Each number is 500 + 40 x the weight over its row's rms, rounded and kept within 0 to 999. Layers, rows and columns count from 0. Numbers have three digits each. The size before them is the row's rms in percent of the matrix's.

# up: layer 3 MLP up, 384x96, rms 0.181, rows 27-95, columns 0-95
# down: layer 3 MLP down (transposed), 384x96, rms 0.082, rows 27-95, columns 0-95
up27 144:485435535447509529538438490426514525589474495474510436467518444480551477568532516438496503441418544528534528523494529440525504490514492459473460490532434474509480526523523506581471584412516523457488504530541542490513519506547480510512441423501544488471493521494457459544456524475412541560
down27 121:581499494430545494438485494548511489507568455465473434462504475490525540541503526424467531477480510487517532506503581456505517485525515425463500518512458457561513569545485535566488435450450501502505469518493467555492498616543507506517515482538402512485511484485508378507531479556495455535
up28 115:390573539486565498508529504475533554561474535491433562504488538521538531526541517453521492532551552455525484498546533499463512554459559540458604445465519483446496465507498497515489505504548556500534517551537505441580455538540552509441501513454579549495488517536484556445495519553518498498
down28 104:532551469479523443473543512506515555592475460516508501530533467522589503603506515521487568518544423471538528466530542493451511517448481482576534482489510518538477487475492384459515479553531529500512517470553515467464486440474555446484544443484543498575571434492522484489528492458533556512
up29 099:468456491481480506488520496488465504510458517483536488488507526507433575469483546519495525446482596525448487502489609626507446521441527570475523493520527534440475517472445400488478474465482529512447446541450546506526497478493449500472537435515475545490472514471522485478485492387513569507
down29 095:508480570569573552457494461456492492497438417449474532541477455502458460544545528549576540494431435575518431487507437526484541541576471521475469528399569498521485498497526475475573492467506513540491481476510564495488448495510497527497520554520464535480456462476506496506541514513470420518
up30 106:532484501470544533504525491511512503457479505393559495456476487552601455488501490512571559504475523515511501456495584575492527455570522463535489536464526502521485502480481554479478511460470505438459536477509527458460507518558533483571503455497576465639464541516471518485526494535452418502
down30 098:501517464446516496452573451512554494500501498468506520499522555453552501440525447503453413415480525521546487477502505459513417556455523514535442595473483523463495486514527501520613467533509443493522498504465456592495528521504413486518488517417549522543504508513490457512481415473525524472
up31 096:528473508490490482483500507491542544439499489555478481540487547459462420545494529513505508469487474457465490400546504512580593495562489442471584466613551512489470534530511577458418490486512495504507522509489502536521433521538531528488517426531511505494491528546437535551526457583550494475
down31 098:527535607485523440520485526426502532522502531476570536413494474452459543436480536498512483480523507533572450551508484446471483503489416540566541420540472527479484553531462488470564533486472497544569487547484496459474484514503520494555577530482419480458523482432486524474496491452499517566
up32 093:362454516513519528438543541477515487473487541497437506576472574529464460501597484406496544520519502500536579508446538456477560487467562515500492519511526555518459497487471524503493523488474522585496510602502499478538499519495444487459435512523502533505521557547434532494486536482487533492
down32 095:530507472518444585520501447507466478465506491476477452455389493516533528499470535487485484454491465537490506470568376531496453511465459483504519498522478528478505572555582449459590517495471473560509479439499500494484477535572441496510513464482434444522566518551524499460515549510489415499
up33 095:518488532466491518539383465528502541556467460471493472453476427456519504542493533407543523468439467499520481456587496440525559488518485414480487490524487468465561500529503495482476519427438558488513488443561518507525479547489536467456484429572408483506482518539529456521486521501453517553
down33 098:520547526537423505528550471509562519512473443483464563450479537496470451472487491503445510478474555495466541461564585455450573520485431468515456508510441542538530485540473485508429492477484466422483442504513408561513548476573494464552466465543492525559454486483519452530499516512539576522
up34 102:477493557516476533519515511533507485506545440564522483586454463492488462476518487490506454553545514506524550453523498498468576495509454488436503485564500529567493499556445521511494561559471574504566528491477437472556489480505528417475580455519451526533522601443478564501494536556476421506
down34 106:436562445498538551502504437449583528595509471413503463454468443463468537467518457479451530516501478493492479504451417550501440494463544498552458489546501448531527566466512488474470526481514461512513440446506544542470531515601519563590452455464537479508514472511507499471495520483539498482
up35 088:577494419469510427533502493515393488501556538489489552481477505470471558522489490477494448488464552465490481472407532513456500455575542520464495499481513506556458561481479595529488507525541445469531463530513495476498474497522484598502407518453504544441524517444447486425491505450539506485
down35 095:518521552553576540500507561452462499502543416485498546497483503519456486496492512495534487442532459490489516514553503500585520517527485403522443458473537550500443515495478426448430533444508515543495498535529489454523560556532460467478499613573491494517415483561493513461536505457555460512
up36 096:533515491446517467581506517433430519493507472491567543510523484388505477426507505507510556469503438498558478547541523496534552520463478529541513471396535534535480486524514500511554486418510491549457462456504458417495491456473493559544443499437469466503540439519474483471469573547519466529
down36 098:478526456491510515496536501468492442510499541471491478540467485574500504555529464446407490444506437455498424485456519468506470510396551503513460546480504484482555553525473489498476462492519492611488498560525483498494460469537428482506595461426532512552524408483522453552465510535465561494
up37 094:465447440557529507502506573512444531541536469524476503506487517498528549442533463457450516459483499451542509459526443365416503544555477448519568477500495504511498485449415548480490503504513490486491553467443441497556420557540501519473521445515532526527468524454516549458510534534555542470
down37 101:445515568444550499505543547492515539536525525493510515504482497522579564498580547466470491512473509564507537491492506510564530577489528475480456500511542439478449511520464464470461520489529555499530523543568466486539532484478456546443472591531443454562470438562467539446468429528498502593
up38 079:462449513462507514421503446552405473520490414415590443505501476518442444444512470468506548539466517509512569489522530436455541480472520469500514495528513542494512494509543513542578538459477507600420478506501511460468447488497512495527535540502471504462522508488503472486452590499487570451
down38 091:560557476514526470550499488476564464526497472521523473511485536518499555506523562502499517516421472564478478488453561463507510521473464495509440472443515570409539508513446452475545544438535553537504487519545417492514535510477501469439457552516511505552442405576514484431458462482524432554
up39 089:445394476508487505453516522453571444495518468468569504514495570473504545512412452467500458543458482477471514539551440543565517471491474454536541439494496561487494530515483496511449556458480506461445485486464526467501492521503485483471516470471505427509475441473381432512532576493457466555
down39 091:462522485466514547480523373455505512551483487521518512516583487517524427495479494504539531521515475473517423486577499482520480553531505448527505477427541538577502478474472531517479430493524527537599542494542450469461523509513473443574549462537499515480451450433557519563510501450449519450
up40 092:515469481427491548506466528502538517571560464519543515584561504452431487458538540498566528528535498491537425500489469509470569508487520488484520456491527543479473501509492526452523468528572528504516564540516542497500542434502586573471491530418530509393513483485499498484459499467492611456
down40 105:482477462518593491470511575531553517481474459485471501379547543535529490490490487497511524538451460520460462470524482521464514491496436511467499500511522463504485499555486429482474433622506452486571489560543492450472521472534494581539489517498468438546590464488465514524539509481438569526
up41 102:450475520548471561445518571467514476429466427534509564510579584548438535558524504459455476482508510507495462479567478443526445556478552548512522485530505547451496540459494492486529494459503566539475489483491518542550451533546510510478543479506498554437489554525479463596556570482535504498
down41 103:512466459531455506489468490434489520511462423545453435489581466535524542464433525530482567552504421547451514458493506595474480505471477510504452515496473497552579441519487500456499601507537482513569508504464476508517480466458549548530495487560528499508462475451515555450513432558518469563
up42 100:493563564475487483533501485476471534520475493509453542480593540447537464553551486503519461499514438460449516452508456464524493462536486521443466577510484497490522487525563467414472473442454497468570462505503453561451558561511583445483578426495507500464484527550543537560485496503449553503
down42 101:491497500519449498539513530452528506529512443408501508522412452488453457493454509503495433416489488511520512555586501545523562487473516420515494493452461483444461505557501485573502497547487449470508450544513433495486457427522491498471495571533445547468530432589449479449464511554491482486
up43 086:474485487476460475469545517513532562489544463422554577536470525447563479448506557538459541512492542453477461431551494501486557547541476499428465453518479516554482531451487530542521507540516481481496416515516453456478475511548493487481567485585478430460560467505425558477498484592481480511
down43 089:490459489493522443457485484476474505504499541564470511528538478498584542444458543517457474500447486540429510439546465410479488500441525491448522473496570447478498553519430500584518505505476517549465540573553470506423433555425490493430533547539446475490543495528469566490471499520465499471
up44 089:476490521481452479530568457466443489481482584560516494536497487462513451513522457512519572442512421496476435429516449473437525461482487490559481491476438553390453533451498519442503521525502498476522470506510532471456451500533573593525470464608480462523478533524520480539492489443502500487
down44 096:457469538456561500524498497474552489495551544527548488503527454572485473430518547537533484510512502508521475449577537454547468516509496465500470413464578526510479466487430530553477443509501471489497554495570503438470394489511497506506528433414478471504447498474551469498503460535418512412
up45 108:440525580531521469506460458464546451532424456538427505507469485480507544545488530471544511486452544504498482512446543503436491481502554483498516448505551615425542544568524494457443498496521507540502576546476584509505552525616535496462466530509530500549468535493473505538492509450486522500
down45 096:515524554435442526482549473497554465465575478607486454491498538468414527505502495527486456466473471575513473472443525512503491448512522481492512494468459459452588473479471547531503579484524541496530494549464426570483417489522455497524565461487486507483565502530429532485506508520567547554
up46 099:409468455450462522524504504500522490488469478523522486485555543480505501476562477514495502514539570533510476522532570540542530485483515514577478531494510516447537499569534536507469601440535514534545533538614545446481456484551525575495490519431553520536594518513496483447473444474547443514
down46 106:513529492504483427518535479490472427530492445485519518508565484520478546395466522481501478456551489478489569493532547399438546496500451460529498458479528478477508515438494465488473506493416475580553561490502465469478559463476465499474528471511607489500499424433490469460493437476534539437
up47 098:494512506491505503497599544518458466544490531474518483530465523488451485483517575443536545514491576548488562576507507573521481529488569626510426560501552463485510495485470473522470501458518504555525430458474507504454538463501452518508503475557491448418493496460435510513484509459448536419
down47 101:430517499520526497508454450489547467497535494538576469547454574485437468468578462549502486554506521519444478417512452527551522557520467485458540511503518447539512478541473530421478415500451475498518542565467471544579475549531466493523523565515449490563489498532533500514485458506551510591
up48 099:497503431504483433500549457548483532507458488537465476544459478496512499516572519551541529464490501489527484597489431453519459557544533499582503502493530491512505507441531581487508532453591483500483510522528530534501626527499521507445409502429498549415512480528542570507531498496530472514
down48 103:381418480500539504505489548575459417552495492519492505508494568484543528399560520502408491486468513460604528497487473514505535521483464458484500523435499481515495469448515523498508482486433464576543507454534510509492464506511497492480425472518524432530447551489441502510453439521462473512
up49 105:546479546538501483455473465532516519561466524453554533562502550510526482464515471474540507435427563505488500494464441519452461493493536511539536404481537472550509596513480478538507498411551525480524477495502444471541489399425495471514488550497499461470512598521402516478492508459482535491
down49 096:494452486487517500491456495480481441513458539485506462438501460509414426538526527478524606516569497494468510562446502547494529503496532500494505513473618475448485507412526476424588456503505428507533532444475464481500506585470472450546499517500456519530473510568529515547505504563532478539
up50 096:574501465478605519583522466525457446496454478527501475525476488482508429462514501590461465553478514503478490529471528559587564538537454528455527495519482489449466506500464583478461500496501598479533492473442572546458504493545562533492550478474499505483541511532469569539498535531532434504
down50 104:527507532484548469537505551545462484568505587522523511423441522531441496472499482506508522527498489596531522567421485518515517491546545465516449480491550469502566474396475562560498486523509467509498463471490495500523425580434539473488456534504415510502460447484534523541543475567487543496
up51 104:484475508490509520510518545532528511610596563432561532517519475481432540512435538483474435449527480495502501537451479464455536479533443526468528503474396513511527474508491542508499523448481477466470564529485485537476417540452514443497474483460515459481506491435477577475491466508453460400
down51 097:460532520504522492502456509439561476571372473516514482525476448534466463575510463492527578574511511547459521497504455555456511516482478513424475479569532539549509490513467489505482501431619531534456473559504568497529491472483422501517489482502518497487495522560526515411549496521512461514
up52 097:479406488473561460475544566500451485472517476458537472514503552473462509519493547515546453514496419485475471504436502531545531448490493474453394551434528530537569476513528517463512493615467499417447554515507558571436500537559494521476494471493499472444495451497522499518504479505446539479
down52 101:524601463532506416511470444406506517521495495454485488457545499393548520556498457517469523479515479438519443516484501443530444452444534487477565513535495498490512461450532476499543521525483463576544486480502584461528543535487485461571480543481494490533512422461443525515473568505472484447
up53 104:484451475483545502501529522471543571403521513483487530460552554474518474524573530503470484496573513445457478483479451514513479598480379510438544498493456503430519532482499473477485429505527422509536490495571524510431511513496547416474550535493454510478512497471488506462474537412455499503
down53 106:460460580485473552502460548542493527548591584551527573539525476473486598488509481466472471523513571525549491439423529491550523459445463481581478501535537522522502468448505583516505536534546491521465443467526467519534555484509530524513490512423451544496494517509478452477437515527526483459
up54 091:491535546562512510570524505556442471549473425419427515448547569424502483516553465542522493453493450517496454529388537557450482498497544468519480494482516470495474526566584485497416416521464478564476500477475493551482492498532535514533448506496452524479510451503534511473492541457497531509
down54 090:521491503446502457453455494510452482464473529514467536542487500515452467456482550432453501466427513453510477484495540511453413463448379485516477532510489486483532488543469546485499460493516501580459548523495511470442465438444513556444498479468541506473527430492450476474478352479488462516
up55 086:482466471464382509527523500479516487528484493458487485501507472472498516550436532535521447512476578482456519535536530474499596506482508490511505535559463524489519462439512582473467500485454526520565553461556490484451546436489493426508537495497622491478525548438533526506440404509448487533
down55 090:478534548417504456491550503466532515519455438506442513475521506462499480477557502480494536457459463486548455465479536509475453594489488478544584432462523512486503463598449500566516445508550503527522474585544447507539486517509505522493488541521501446551418448527460453607518480504498518549
up56 111:457523540496491469533500518563488493495458531527430508507573488511488417512525480538556459504550503471535551580490512520537484540565527451448521548449537476501541473469559499479494525541481498493534427627547513544502502520523473494535374455460410533487482543540560488501499516445504504490
down56 104:449540495481561527428457422548508517504559476585484518519509447466467462517507561471509472505479479516476449449548475459503554509467421524449495528502429439551461501531459462562513576404477537520514543550519517515465537495481498495488438457554525480488479478491535551449566459475569543465
up57 109:465488525456525566461518511542472457539520489478513436500512530517465485525462461523487475508539498491532534527416568462429495494531466439494454590438496453505441501491492556452405521501485494500503527497445533533422480551443471438486493434484506432480478496413486573440529525549485465432
down57 099:482456557476448480498456473452467480505476548484505505533536487493480509539510463464461558524488439535450473478524469553563522500482471459453554530539495448458522586514505458515441531498546511510516503454468562529504503440516482492579499477493556507507480437543585465389540436475396433541
up58 095:451556452539538512569559542497423471474531507519447472490556508503519572554506533558409416493518490504496508515462503481528554515523486544509573503500445494491516475481466481508511494449492407520537456434478517569474478493517564526448470529495429546454514552462562492559506503484549408487
down58 087:483484477513506458462463435421476459495463480506524465533510454512476486591503465524567511522447435524516593509461544547483495519537490510486492463516558428509584497472480424449503507511542447529505486518445412470521430478447528495537493490538453512494420446564539469542472451539453467455
up59 123:440598512472509511527534453491519493496514527513409494505473521516556552546480513483515560515497523409579457532499516533475495552541544493465508489504501480460400523456527525483468445561496464516494464494525524484581491537608464476409419484486543506468534463553441508494548521518535543502
down59 120:512438554489440460453470468453432509545496485529554478554540440463587448453510447488441511546532483489522502470492525535491539461447505508564479492486408428491518437458495464459492484600498480494583498491439504423445504483518473484468498499448504495495483464442583552516478535521480459507
up60 116:530503534456511493509454444528514473474484524462497511489514529522505540519525501544476486529477462422429478485480483508468537426579542539503618493494473499486453497479493539516494424489520542564454465483414479501567542400548515488500550539523538533573462503397429504458484567528512519490
down60 106:498551528413527539469489568495448519492478584566469498510598465488523540496534501556445478534507522500530550527562427474474506532566573492510468461603472566451486542432512466496468517461475540518460484507447542578465485492538556514473471451530537536497554511515480527476498488462536516457
up61 108:465623512474498459505507549505492523485454429521484526490479503514529548490511546486468513507505490449559423512468463512530571503476528473507457558494462520498502541452535543548571583536553483520498401456485547512577559437501461488564604525519481496552511524504418490545503517508494518507
down61 104:481478413522543529504526427557448461500486447499518492495519495502502539484469572520491519532565490528428479473485538509483555433431456468525536577448487565496463427427528517460542492502536532526587489485494483508472485510487543553463411500529484535494513433552503562472512581547559525528
up62 093:442460521566520558526522513568489489525522459497532454499478525480452435476464477495549507502528548555501534543449591554480469527429520488540441516523466434430470476564550518579492486499517495495473567513446477517467526489499535452483429438496530516445502560510563487421428502464503555465
down62 102:544503444483430489544514478537546454543497445472527607466479475481553539517498552491450529479494505586552475475554440435473493577505488475519519451576495514519541490506488503471607516489471531466483470434505481473496469517582554498547481501471539476525470494446539425588483513506474552500
up63 111:522525473515434528509501636540468511508486487461488449479535470461481419455607527459508443468522516549541443574555476438486498474501455540479524484475523518496511530458530520424501499539451578478530551493522506557520511450448538507472496507455555494431590491533550485491526525539486511516
down63 113:466463460562454465492470462560454477464525483555529536470460546519504426484440479497477534520543454493530528554525436457489478496453487468467491484522526367523452565481478532473491500556468435470536484494527467522492449514477492504480421444543455454518498413496440537435569542515439501484
up64 110:459532474523478475480615526610520448546519522461548483536515541473531447507511512473464487510550523468528558579496485468498510541448477559495405506489531551479534540405495484514426538466522483518480501501492466451437484494496467508524505477497441474480483507424449474489493525499498543376
down64 108:498486511519526514479460516535471490509519541517526486473446479490439524540549484457485557458495556558503485428486465543520513541551432501487490553512626456519516553493496541449467449474527532525517476554454484533499484542479475495550500547541381546545495488481578552446525394467478504562
up65 084:537487489452499512486481515521516539515514593429535497509470501451544508510495503487516525479451502529526464497483569517571479535508480567434484524493432530600462479510463491472497533594551446362449519517567544488487486403537482554496502429426515492510534484549503491488522534517518488531
down65 084:524525498474530495532514499495508454491479559548504430472489490534550479563512512483473491559476566534481466498600527461418558499446515568570494509513512467434457541438483509601491537461488474454465453554526453528461487548548515429492480435498495425499479481527530486581467509537440454484
up66 086:500504568559608420529557457497455480482518513522512531466554471451558523516479532501566514512445501515451470539468525557491496443501535513548546509454496529467579488492476501515472497514571466521472449494478562499565524534530557496510521435541595453517413537504502517534484549519430557521
down66 095:487440430551514522496527504426517482445516473527484539525460549462505501551519528517554576407467497545488509579544467482539444452447513479556505532533488462526579480597446529562542490449492472545483493456551476509497464514534519528448524540506540505512505462485500483537499439620489469488
up67 104:567501553496480490560484561529493438426489494492496445475553522481596469509486500471510463426447475472501483492439513471513522513475498520495501490485486573524532437498575511452497548547542527479403522476530470570492417537452471500537489483548494455505580493493397467540498508471445445554
down67 101:527537507496558477454445501523496488573444461582470428490488489468522551570490568519525486517474494445493527487458510606487537541511584544496552523587501505534525509560471452532550559502541576505502525451512470555490456525512501434511494512486446470543519430453512527524472484418523465476
up68 098:511538471562529556533485515545548449443467465521532501516494494431486536479455484498480444484521489555531476555526463461448508562458408536488467501451508433421439487421481537548452516442506488444543491469454535496476472556472499473517527516473453444388473529478507466548496473590502512487
down68 100:452554493453503459500403491520477512472524554504534506504454513455423606432575511583519528532568448548498518440482508517479454522522516533516548487478475486467494508522501484431548487523460482472483476447449473567532420485455522483484497537501429537421565533516452463521467512509546537466
up69 083:461468554499497518498479551518477517541486393507487548449535450531470474468562536443535430510551453478546479492491464513481475479497429516530485491492542551444531522542554490565473402515518521487566483501584477483424562425453521528435478480461519459549548489448487478460507474428474503490
down69 093:478553491586513542534453497492528518536518526415429436521562459525462422477480444525480562535504541458455449423554464482521488482436546450492462456456516501581481469533464492523501394505540482507496500530487537502510533487555527500433492536499430458449549479520509552495528530524451516541
up70 095:472426468506515527523471508516428515543505495464523499567538473406519585470471462503491480520524464511497523485471491507501609528505543558510464502557419530427470551564453514422523468536499448552532503491534497512478492457531507492494502487516507479450452477447468501484453368527430539534
down70 090:553547567491519466502525587494569459500498466446453448448450421504537518529473483526525476481417508506464515502505553500497484521480511435503489495584491538535480517488457469569513462487617444509421584518503451461505416516515561517475513489518475490468575520481546500526543481460534493532
up71 105:484472498534516544551504454592535538520482549524500488437446465519503443523476449448539571460465522538504481514463558579529562520518543513566483570516431509468525441456460508530530488530544471492483545511514421510420514483514560525488481441514529511517419578511495495408515522468543502461
down71 095:552481471496487489508591452541574465494536501560486528518523532477476456485471520532497499507525482541513509538556489462493503553460547467555513543463475505471513432528528520518569450543493553476586393517483399539457518550574509455496490461457540531466481497446464469556493534434570465537
up72 104:519427494517484544477526456533443562569513511474466539473519496480525558522488498471482466488531489438521507446467536615528541492455488546457527471575489554530512451555480465508434436496465442472510464470448435506535519539505493483478481463487482540517446502469380528537594496456557528511
down72 097:542508462532474522506545573520506391481574466462536435538487497512514497479518509473554426493475460527479516485400505514465446484531466459494516490459496479427548490509497516560484444537456492559585467483487489543595435522540499548470513481567422459498530478515482558501493528441549471527
up73 105:523521518396517474488429488553498533464441507469443403493492456483540481414483523550479483386571498492483520496528555455498518519529500495574550526504473519445506524461503490552481494486525554464482522477557540529520453538554459426496464499524560499585560526488473496539490495449459548478
down73 108:512511508457553518474508444518567476431479447569491496557516512535524516407511509598490509493607444587497555466500532481552513545513490540437459382567474496526523466525424476534491523536475532533468445562491453500521501464519531475508514544498496467440474519546536483487490514480513533511
up74 088:514519480549482456505517470473444510457517502477482549492553449444496543488433508484505529569439513470425519564485410534556583513447530532520561464501533545487505476490494503521453485490526533548450462537555556443455447544497424563532550536508474490458419540530495421473525443498520475468
down74 088:456518474500483455481529550451522496565512528511556524502501510504572453504565478514483521563515514505454461476478582408495503543505458470493481414564484546484433517482456485476468445431520538477517585590497530518577534531480566460499496549573519524579520486510478460427488505514535473522
up75 087:475453483497500558568454536513464530542524434545529522541538559504536435521534463478505504457518420405512543507481530534440492505479472518582504537502483490525564505525466420541457592456560487480503522512461527423490454504538456498559481527456499459486489518546453446527408502504515464449
down75 093:437501528471470550423529560527498515523469507462520482426455423554439475497519559446500522417482512480482486461498536495553453548496480538557492496516559486475466438513427456478534504527589477512530600479439502501571519532495503491516513545510539484581571489542509554533481461554464500519
up76 106:501500482528538447456537457502507511499481492528430501508531576590532559524530491501495499487473496454487462475484505464475438506526577496524568544525482475460487509621520453482508516441481530545528472509582571499473452542492488382539466503521499481469480569489547449479581553435494539502
down76 101:477416529501579566482490469513538416511480537492533505548486526528520460521544484488547524543526541449478473518532562573475501489498477564535441566545542560471504506513433553532477559500493460508408465536505453500450503455491602546475518511499539543445493441502507443462526517501549529565
up77 105:492503521522536533488476502505447502491626479492514517448485494446494533485467504530409416485528484464445535474525492593414525517518525407468575482538475509447477437616468469485526473473437462511492498514475537465547503566490576477453524475496514481495445493515521511516538566497483497507
down77 102:530488516457504558513474624546499442528535542487546492538541472557513532544512483543553486539488525532535390493508464512440519449516504538487515519430454454444500491526520565575480513518419493537530545494556413538475521556494467469499537506495455560498549470441463508475492507424493518530
up78 086:471565554513460445490453534472573505481483470461448499454502511494568487586551493467422456451509472510484444469459457516511493506495465440537565500437568487461575445545507485490543523517583474431476494429517579468438500516524485504559569527495498502486465548417491506467511470480503505519
down78 088:511521454448567450519496518467425530573471562466550496537502473523486436470523534527522473479570511573450495507456511507447431521498484484498453510459523554492579478488524537477436510516536549545562470531459408526580539470494451484505508497435456441545507493516582546494460442493488511550
up79 109:435529516387508459514512517481505592483453508535495581466503469455502497400466430498525492501544481498519538544575474522492461466459528483470460481519463545569494490511505488428488549510555467485462469513515507411520520467473477583505427499526490556475504477521415475469577521464542483478
down79 095:487496502499530515478436508505503485522486530505374477433476446435470500516468609506561487486429587496481531548496467418538463581500504458453491502495501468502496525549508504518507460506558472502461479482498507527432496502521568480553478479451530514514496507484518529577408409477570491467
up80 104:484499498505404489558442527520505544522548520482541544478523533438535473463496466460486496462416494467527449506593461399496539433482567504470506490494479485536564482486447574484516554476461493523411548479565470477569438533477430489478464473496499510518536497512542547446546504459539491520
down80 100:548536493429519528526487490478521543442453484520474524456484436473433472579531496514510407483541520509479458472562526480448496442495475490469538470542487545577508484549487455504550488518513493571467432503515448533519491448416500481418492565399498548503516500554456452496430457490499466462
up81 104:536452495522521479435510538497395464511477507465469484459568536474520532457525574495502485473462437460458493427491456595508522517458454503455574456500457483499514468557545549512474479410502481564520495485524519527509464510523441465530536462553412541464472501419454485566535509477527468531
down81 098:487514457509559538527454532494465452568569520470569540514467522481429540465586566494544545584508519588472534515536528448500523445507472530542479457493527450503421486579480538487587462532495486462508436501477461551527506514485493533555416492530489453519504460459514523527510507500556456496
up82 094:581492516536553487503461607529485509528507465486483515551461414535458501482491541525484458450526501536529474428473474539540467579523481568455532520520474483568522526555516436485470520416534511413564532496435545538462567507472597498483530497548481460475499474486519509512555527519537495516
down82 095:469555481495474541445411477529515457523490530578498461479498505506522454547573528525501450450585488452525557476512555545504471579447521480509573578527474504516495476551570541483488478496532530530496470546477463525401473526520521514502489504510577449428539415487432478510491484480542530488
up83 098:486466544504512485534559443510545462497518504470458521473492432499527506474479500546580410465472517417468508482505508488499508423482523511454510530468474541506507445573438430461434518572506472457509420514517546460517476533487522510533472467515486406521409592515484532525428499506505424495
down83 101:432511494486579546485514561571471488599517486462516524482535538493559569458512555517456477503446587512450522501537501484529518525472502471506579508502481457516540506477518563439547481485541465529488520451467422532515608565454539549488507517471483514516523461499445481518414458459537530490
up84 096:508521464491466539503419564535456468504436459519543489536574454471491501380544470465573486457483517521467495479473506482578507588520447559510504513512509485519539442504546566480432471518478545506457539469461507524502583472458555467518479473503473454454494496533516549504527540534518506604
down84 109:483521468455447522478467515604416561548485493466501450465505561503504551502547458517441502477533499457429484426492477505484450495463428537480470473510478527509464427496464536510497572489507523527465509467445464479542549589561521493513557581581475445482453480507487549538484550460475486516
up85 098:471509508543527529544479486515478489435429531514516488457543553507558459496522497466525484534500434473498480461449403469469505514557482502526501534547481542486469447505483571433440488510557500496518464470605535597521514524534545537537545502486517470525526551538499432603465417469542508462
down85 101:567510536512524510451515489475458586485460565531441459433559547451509541460488477538455510527509411484541498495560542506539469513452547547515536500470489523482542512538459437471528539525541505483495556569464474531497436482559552451552540516550415525510472467509512578467458516525413503523
up86 089:532525532502538503468552499527548534530479525518494492514554546471534525441512501496519551465545514509527516629463511481471499517488537499464608538474542505524425510529511545467560461456559512482583451555454514465511510423517531578530529532518482559430451463438453481444509552446507515509
down86 095:486505553482562489507509486449474575514481608528483588493494399485502441468459429523453488530452460519454503530536481462550493535505435443539502540539496463461443461464495481472510513563581470536559509568501452542468574577499462488500498506505463499450488508482573492527488493526446511488
up87 096:457465513552523459509496540525525538577496551525478527544563524556523501521443542475480491447450464499468493419481508494570562449526519568458490512518473493543429479491488474519577417527523458487452529451546485500503500463524452537479453524452394547428519504553489497523541581442528506472
down87 095:499540465516518515481468520470476487530531455498477466583496439441487604515484554419521473446474466531544532534535492456474544474488470445550550522492482374485472457462481432414469471588437506432505525500496505508489520443455495506559515541545421449503541477509497511500503522480518487467
up88 107:506451463514469545537454514573477534478441598465530547540559501418523498498520534529554501512444457537443492474443524492536486525504479584485534424518538481540495469372470570521498485452499553494557493461499498561481506498479535506488427511447451501436489506510491552551529516480552517473
down88 109:507488548486491470520447491470545467560452491449479541488437583412529504454471523485525462547478472511427522536483435504572561500472478480435532493497485517515480518483383511512523536557419457530504557461515503568460512503523486546533544450519468515506402489555446490536536509501504427508
up89 097:556522564482433450495531542520472460457513541518481458486513426469518456451464550487512495510570513489486482529545510500461482554446435505464486499534503514478478622380520549557459456473471457485466495446487450553482560456531535549529507489475545477413551512461528512499547530492513533445
down89 102:421460498446513531519497485485458485559470532437440523521501549541490560463566514516502475571431480540487481486526449487579489492504482502533517575407484548478538469524490523437470452424475509489537525492540474443546522508440473452468520540477545447546546508493477559460503483484522443610
up90 114:420474470473481494429547522503478500559507508528504553441461470459553485529486492504500509568503511497493483416489511587528538591522461528498539461521482510503492500478535514622459477462490517570550482510494513490507458484514555450416561520386428495466484562436534465485475513485534503492
down90 107:533552523461562475467452492493489482511543507444524463493471458427540497485421449521466615482522507548596487516540505509488499505479423500501479527482468464558562554505467465529547577540454505493569478470522527578509482512524514450554460551495433508530458586483540489485477474469428493505
up91 100:418548478519557507497522620537478469468510493541535511534468434473474550450508564490520475498501555516535513531567469494453514485545460502471570537453514546443412474525498513558456543525451514477472506467443567555529395489470551482487495533489493481469504459499409564492519501523522477468
down91 106:487494463491483545518524539498522482481467488579549532507446455481507519469531443516491534489473448423527533530584525494466462470433466513453593542552495477602482490455461418538481490530425481538535504463540501528500483435481495518422496528399481480481506435564515531562473461530460503503
up92 098:487509521510472481519517513527487468534509490467521475398507423443450547534495468432529484453440505480467509503459483513457501512517516493552499508444424516483501492579560523523431475577503442455434563525535541504416533512483496572545477486458537516509485612506524517469610512529538484492
down92 094:421505536509482496472538455474543428575498498474466462476469490510471557517484512468541552505528553522481487518539465523536432558494467445539510499488445432425459506532500528495479480563563540513607424421500464523486499493520440482513506510506477512585525514562533497425441476493505567558
up93 105:444537510478502572535494509495524471490499484515564409509511453422548468512514500501569507462493527520434477492585556489520509492533406468502598438508542545462540504459493568459484466462546538463498525456527537454484455515480476584472461503443550539485510584472584519518512481477507506477
down93 108:548490546533501556500441555515526444480468505566556530473528509507489517445589526529557467529474498515458601543470520539463581516483467483496503443506472450476556453537457529498499416520504537551492494524501487462545492519535495462514554518580515534434557477512490419533482525483596452454
up94 086:371488490477464583457525545460501440471413458529489418500506501460483440528454498476493520501477518456469484544457578541518462554505515520578529498493538546512456555528540489532496526523513482466499520506471559558489438487474494466548517473560491527540497503523434440509501565421505565462
down94 094:534522550522487426499451482446529516543520566529502536470497520521545614450567499450458498526514435506487495425537472479483533480529487528419532520498514490477460529464483428521470534480499538488481515486517531485562550518440482531505547576515471467451542471513538561438508448604451423498
up95 113:499450451481507508517481556429499516456514495489434430464426538496492550488483506527413515413520480508529560519493528533484488462517491569479489452474468526437531472452415586455602541524426508517528560510490581442476586508547453478491498498486529481503535495503516508499478537492494464557
down95 109:584452493521468545566470465565507519479427461513526457465510481449453515537522519472570495524483500492505491512484590523430461567481471504524475453605462544561449446515539491465536508478448522518514486464436451493548475503475537497459544418546450466521519480482478508401470547462488535480